Weights of a small transformer language model.
Size: MLP 768 SiLU, vocabulary 8192.
Each number is 128 + 32 x the weight over the matrix's rms, rounded and kept within 0 to 255. Layers, rows and columns count from 0. Numbers have three digits each.

# layer 5 MLP up, 768x256, rms 0.197, rows 431-443, columns 0-255
109120117141120099115129133159107127124118170096176091087114095081145123131109168137111126154180144113108099118110157155122096142107180161119098178136154155190094108136081104146067124100093159130093136113168123123160141154077103165152066102148109149123131071109132103099117149078164109103192157146202141121172139173137123100132083156116121105131116150089099138113172082205121177168167142105128110174109131146133135231155112173164115110134147132089152157100131126178113161184121131137117113108102128136118093152108129109117120159155132123133112067160113136110052131166098189172109113098135196179114128170083098122138181117138115133109101088092121104132125130151096162134103136133160108100117106155141135120159103103167138116120054097088133119104113188120133127142171084
109111111067120174110085189129099157155134167129134141158116069126089111155140147140149145098132091126164129130105118143093076124117125117154079139131070164123110167171108075122179148130097139162138124124171103156184157179085120070117082161142135143129129105122081127114117094148149111100162178080110140168181113062145107075129121147137134142156093133040157143162108146148126113136130151131160154181129117128160139092133108062032150080128142185120098137092138145118118145159114117116132098151071164101117133129149089141168114149146152090118202139106107166154147149123098119148166077124119163158118095158134103065143131077136138117191112111114137100126155105158136171113072123129174112126105083211099143072073100107116136140159115128097153151111174127143152124119115103
068107156154156130071099143129108119124116090150109031139146109099133166090077133139118150140159172094127140155131085141110153083102128186097165103084128132133137129135131103168084088157139158165143126140176152139093078132097111171107144160172072063141080150065128140173109113129149071121147127186152150068122157139125179148144120114083166136128172106120086128153118111103082156134117102063046160124145125143112089140164105107129142171105106141108123123116081218107150086101101109136143101113125118113131161160111092097123127161112152133130132129095133134128146179139089167107180121121123102138107113172106095181077153135157109093101092122140129158112128108140143175122159167115097171142108144128113114124094112095179181122162107096211161177169154131112193115169120142
158160096137118123153134081130178107109141149170108119124177135165125130085120160097100097122091085153114120098101178077119173121180176103133103132134151144091134138090199144129103160151146113091147097093159083157168128122173114153088135129119109118126119161148123101152115170097103156112110074129114119166088172168134193158129131120141112130180129118117120151106140137144177100140124074114104164134146073115094124094129118126135117085104145170088123167111169137173134068158106093129140134119098126169095120166131138125041097112078149158130121143168185117110099080186112133117121102103138162084214134143175142107138080148094100142136124115103059127150139096109113094142129118157105152100154109120076116148143105117165117122151120182129069112129176126105101147138104159
132066138115152193114139138095119078149143176170094127140122104098181118096124103116114139102155143173113132135100154137153124184104084182146083164121097162098107159126056141135104141101119072100121101133132153163119129141164105092144101141140111140129081159166146146131095099155147153121128136208136133111105170136152194154112119138131161143034165113118097084090100122137082158145127068166065125117100201138119094125078213102128126124120114111125093190113100139122136123125082137110070123135120097123196108066085148082166122086178135091157137077123166134175138116092115103142113164125075108109175131127118138155155136138179093141183176145165170093133131134125082182170128184189146159106105148167152118131094099107177113173139086130092108137032155166136189128080131099
094144153111148156149152094124103133158122116081136117128091077128148092157106105088153163091079102175108080154146166181156144148155116140127083200131108188117108153094118127143113115066130155169104115109086139147115178097111130121225101108157150163186148167130169209126125127140118110134095158133103114150128152110138175121101099075165072132200142101080142136167115146189167205116126172153153099153157071134141084162140158132195098113093148111131095083145155095151099122117160125126064118075122121097131106100070123129083096105090139139152091173138110179132144166172137099099109143179116064142127131080162085166145115192106159114149077152160137128136182111153084137149094156083151116041192179117139132094127128112147135075082129098121071117095155081159151163159086073
130065108131169102096091104116051137080073140147063115069136192145147180157116149161122111106131158142087142104156100168174095117152115156186053128094145183127148093162173082100176131137101105153114189067157114073157133147070140149114152056113132159104164045167181111179165107113123126130142122199203104161120129128122107128127148143158133138131089233158194119098110130151013112134139090071071137116121149079149127117135086161126127153170133070082201169115077108165124219151091140143152102164131141113108100204168111143141128081150163069086176179179119131117080161141224144105135081211075127055116140117114130176065093123158108156082056161133137120149092127149092118163115123116164081137135152090142146117110126123166128116149174106143150080097123104170150114100094100
087134152149132155125082127143093138115132115145153079153143144185075150081162185131145102140100104107123148125133147128129126117156165138151110145143158106148129109102094117149140082129192117111128152098150151103132122127106146176095169131211106201157123099119090121175113076101114096116167096125074121162134173095136169110095108139172184110161119120121117118119125155133158081146102158132118092090129138179148113188132111146111131154098139150095147127163179111131140163140113112118097138131174160141091127123183180165131133157137105114084142140056123106147139141146167088190101100084120133196099166098100205138077103090119110154125153120122172143096129097123110139183137186133137150087126090156144062116080151141105121120077145119128114082139142111146132064168153128
144122160094098114148156158184138105121168162159104157151114172140133137146189153129124146099065115146123182121091112158111126114139174140160167095084153136159088070171064095182121159101139182110109092163118148105190157098123154166123153135132118117105143042154160076192148092125073133141093107091082121084111120101122102122108128080131137110127165179201091136136130167094074141123187131147139135122109090116153124153161200087116123089129114087129097106099138105158155100080113138151103121124125076128106133109187145109125102161064166147091114114105108168155136116142175116143170130138132089142177123150155140103151093131150178114179169189147174146135148150098155147149116161163115168079155124123079145068049120113118112144109135164137115117144147146167124126133119111
164150126070143111078135152113132139144122116171150173160123129062104074145113140127149132135093099108156122072153091144113084146130130120115169162119104192134088087116111122134093185123092163056093135096071122123105147158141161159125183130081107137132115114097075059152053148137087146105133183125133115175118141123141146152199120156145133077105122185173083129124146122118145121135132142182199114087129126086106168161203103162096124109158134095125116166115069130092119120145120108168183197158114130128133061144089108170107149097113122099072136124156151151157143116071141132135110141136087086126159115129135121177158141079084209109121117127142115157096103155120110084140160147098102152125147122136120109118148138089137069109128095120125097126149102140131153103125104143
109156120167116090110070084094210128120091113131140127070133144119153121146124118130179102107117120074092151138127145133123086145130130123147128111091165106084161142108123143100154116183098097133129157097128198151173162086120131112104060126164163154121107135101120136128123146152169098179079166202115032160125151112147110101186071134100215142168132171151096134171132144160154111117124080128120097098126148107127154122116096101099172111100199137121112109101134159114170122146156096107091095153102148102168169142153126175180105110124104124137150104094182149133102134163172046106176119126120073127083142099197127135173163149067116186111149099150101118150102170100156169047178089157156146127142179104122071131075145124151150143135105130131103119116130139161149144149140098
116136133200098119090119086081092092108131108122131120080131169149057138191117174077139197111117158155117078131071169183123060126155144146155109128147137143154110107154086129165170211097079140114156124154104141142159054163116130103185192084127140130137054154119163121152108177152139152099066155142140156040104176130118098144075143104133162135138080121086139126147123101094099158119105107100125058111164186126063118170108193125093110119183111131105129146088133133104164144144087204108092130140136070110171088130171121126117107158171174047088176118082137114109081102145057136134180190075129165165138144132116093074094119142108141129154163188160126143181153171135167142133137114145120148126165069091148098108113125120148108127110110117157154125170160134079167126146110123
111086091153110147124068107080144116147122069125180166104151137091149092115110119141209109161155131118133112131116143119161082170111097062113127105113115097087167143122146113147125141088102120101115094076101140143095128085114154130155169134129099125148158146125139110162100122082166115173083099113124202126141154122132144135108111139129135175152174152098107114094073160125158135165112104082170073121118133117126103155148120106103199121144195098143148136069137147124128136134126149149069126108090127107131128107160115128190156145093137123153178129143143175182060116114149123127152182115163103123154111129126147094123113117140117139177130174143115108091150104091151153144123141133136166145103120150170115065161110087139158083128142104168074071126129069160155127098120144
# layer 5 MLP down (transposed), 768x256, rms 0.303, rows 431-443, columns 0-255
152145192102106153141109137163137126196113098094052126161121040176175130113121090111059180192159183137105119122167146151154140103096136122125099123081114122050161134150108145140109111068134148167128147158079144106163168103144132126120112143155149223100086121120112098134071093134082157116131180087146104141091136138152135096116141143126154074109128139102084094162117163100046108194116135159087103115170135137156147152109162134094066058107146116140119181137139146160115101128077112138104105131152111079099114138126150130110075143100124124149160197158134123177191132098061174151090139107156083160136181172136152098117110127164176137149137156136134116160158132123083115128143094101141119146125161118156132183102126144073076128075099118135101112100148126145110112187144168
075162137117144132094085087073107137067139088141125121121112104160110134125127155194167085161148154131126100109174180135136186116164116108116161137148150115135140189141150153127118127067116121130160090092169154115072119172138178127108119105111082147128138114142122078167174160126137134148111132183088134117087120166089166119109139137148154089125128103206111119101125166112140142159145109133081121159153111161134102124111082163100061144131135116142118128090126162123137100125102131112142153132145110146118178168134148180131100119081191145098142130139147091118116149136161084177130117131100126155161130076138102138099130100109131184144140110146124155091141156044108057107118105063168131095177109137159067164089150124141146100170148162154120138080137140108112145132131094
168195118140161098135153138093112122143119130102153121111074119164191110103122126184138121110115137103131173122157119136128122104143135168101116101142161170112126159165097097135116112150176102054173201169117194181124108161121150080095110121109175124120151112133137129150207086147163191157128086148090107109126159197150162099151142146150134127159105112147097120150115148124135103156085170147129147109060113122074102130146147119168121114136121117120084140086119107112092140147086144126158101133105109139146119125094113104071102100071129128131148078131199113107112118151140089150113111115099115131082140110062153176112109105118115109093108148132107162097130080098143079088129172085166117128153172171099085176095132094166137138107172183140102143172104068098121116172170166
125138128114110148134112103144110152180126087105147092157136063157112095156057098106136100166126135118156094143112108124155124126101111097154082082188075112125080133103087130151148132132132179118166117111118122125078137118113160155091090165111137138140164062165153160078102145109133112106104140134105099178164109091153199143135121143101093126099097148132122138141134142096137098141095182145111139079127186122126107114133170133180063091124141148130207132141143113113087144120142118151166134131078076097121141099130109109146125113162137144113102173099101163084143110178110125116115147126163161183127139170147137165117116130162161135178118128065175065086135079108128149141101158139123149132158170090099201143111146135131121147123133111195136095167123115167103143146164142
090129115120081136079174104076063119111121069143124121140173149104111109100115135157079106125125139132184142088149156134104136141117106119094088143118166162103115126121160134122132087196122113145112130185119149087108117117120111125149131076087160124116169099114107084171184126171184133126104090143126162132130113142108125163119138127118114196141161081205141088161155104122139152125088153125148108096113106074171148131143124142150136155097083128138163121078168152139139139141144112108211101087129142119095105107125123116144120112104148139132152163073106099161092123120147156129077227191145153124098097113167185180150092172148093173086093145126085199091165105148112107095150153131153142069148127153111139152126126101108118173166093125171121113134108100126154067120129146
151104137127119135111069088107180098119109182135126163156118124129075130113138085137126156101094150131124116116140160131084112158058121113202118122156134117134093131189174115134187115215104149128099108147188106101155100100101145075126121097125141152103200190119133132142167130110118144084163176102164105144125130155150170145151143108113110121147074128127110125098161128123186159146090069118163102135141094185080116072203195112026140121129153094118127107121161121212128131102159116087116150139122138060168088138113129114100107181177151204096206123157126132145113117101146107075138087107120157143165097162092120104144173111133098104107090150142184090171151142112109147086132066077126096161100125120129197110120110099124155150100098125050168152115131141149136115105128151
167145127107127107146162146142086145083094121102107143167173155165036121099151124098142149076115116180115118077135105190141075207173091157126138154080142081123144134092196061060158118086126170089176127121234148095151110143107242138165098059150073135117136085114147136107192148100148091174134130181090142107075182097061157133138107107141157167202114095126152095142167141092071091065090113154143149066122149114152138199150068116111145137174093119125135131129132124146134098103139130135157145133147088119153126043091147110087212119130123133097060158134123157143113130168138130137104109143068185156140150175090103158084127131133091114120088171058162119117115132190185105141114161202129102151080134215139117185072151161101093156149087122192170153048123098109113089154143129
137140110123120164128124122098127101109143133102091125148093148125168186124106166137127109134152114095099069141104083123116151124112111209049108148149069144166100156129142090127110159084186105149122134190102122161090097118153118101147117133130132089108164175106111103117092164151093168109109136110190120137156096140110137157139147116136117145097124136131111090085120091140111124112139081155163111165130128142134108126160146095137157118187073083175101132136121119120144179132100094122173142104153110161087107095107148137109121125155146137150071086139102144144129154099150105099079113093118144147098106155097105190124163167147142145139113144205155111150145113146131156119120100113156070147129119133115192163195133149149129160103116168112149164127115159152159129113080136
106115165139185134098107165077157183157141114100129127129127172086128160114103116118114122123149157177098092159146161110141162167143116159151106112122156103155112169134174081177093138126112157136145154134088105151140122137093100146127153120096144122134097171118106111065061143120152099114101101110120164143118147184143118149120180153142144080154144080131146097166159141162146144137117166087140169140130124122100111098098117167200162146173125133133146121097101084107129145154130123138165070123152102114188109135141110131135127105140127124140132119100156152085125092116097099160122134102128172069070127122118104187084131104115098129103107072150071118119151102155130122135121135121147114115115142077138130137170044135142182119184098114110158131067119194091107198097168122
128131101161185119119138091091122158161133072047146129120151165103114170112173133117114116096123115097145166078152101140064089096125106104129207075136104143185160163106159130104102122175127145149135105154126143177103130089183123156151124124135181121113114112168104102102125106149064140203064131142188154158093087180150128132128111152106108121182130125143135194074097139097135148157118100105111119090080145157124110133166165083209079137122124133131132168145116136124188124075102127141111182182134159138199136141133112113092126155141133118146113152122134117137136160143128064179176155100096158110145094116139109085114141089062152139123117161135109160154074171159138143129137093116067082197047147138124138135074160131127134035090181107083080133148098158091121094142112129
115136118084134190125171118062115084122136103129201120140131117151018088130135135170119179133215060159134073102156146095118085134104133069090139124152109109186122095135159136107112136100111155161148160154112140097039109210063113147118087186142187132120136152055139121167183180153163182107113092108101136122171077163120085126138135156151103153104127143085096145105165125136145125118061104138112190142134036154118097080172144152088113111090124141107142029104194169144168110121142117089126157123141172129087121105117132091088163153120127143099123101174124130117122099152176197182078108100136151135152131137102144086133097149101108167177132141162129114151122098192110154162115094101135142077132088151133153101135059123106151162123207141192106172114171149166136114125097160
125160116164091137133154150105155099093120045138134140161105149133187091175159107129179059122132094113112147125069141101120158122209109092119125142116127147169090136099135175178120135160138131127105081097154121157143131176099103104167060033157162133134193103164104120137161156149090162113117178113138123115162099128113123140104123152150139133179128103120101165163166107146093129119094178096195106128137138103097130141053156139175169171057135176171136091117164143141088128113138154163195147112094143169098130177164114097056160092073161079148075101088105111107095129132143147172140147111117126138086153104140100105081154093150198136081122099162165141126089164161113093183153085099147070131149123114130103192087126177112141150094155117086086087109092138168128111125119129
125181109153150130146138138072123089112085108086108156114118116108113092140180099143130081193158078102136101104075110116186092134097091155122129139105139126153099105166134141117109123145126106077095128148168172156097122093130188145185128121172151129140168144108087149144122105122138163100126117149129089098155149131097108123133112133103115166104167102148141130177115116105187188148110136122161117157121053125110126119100106112126148080156116135093108144088164091159142151160117166127159132115192121137146125137209135094148144154124112122120144127193131131128113119154114162170142151111082136165171109094097129118102125135143079077176105112065113061158080099106113081108167128076141105175149191086088145163098113152129138158105109116149108163179162181196141147085115069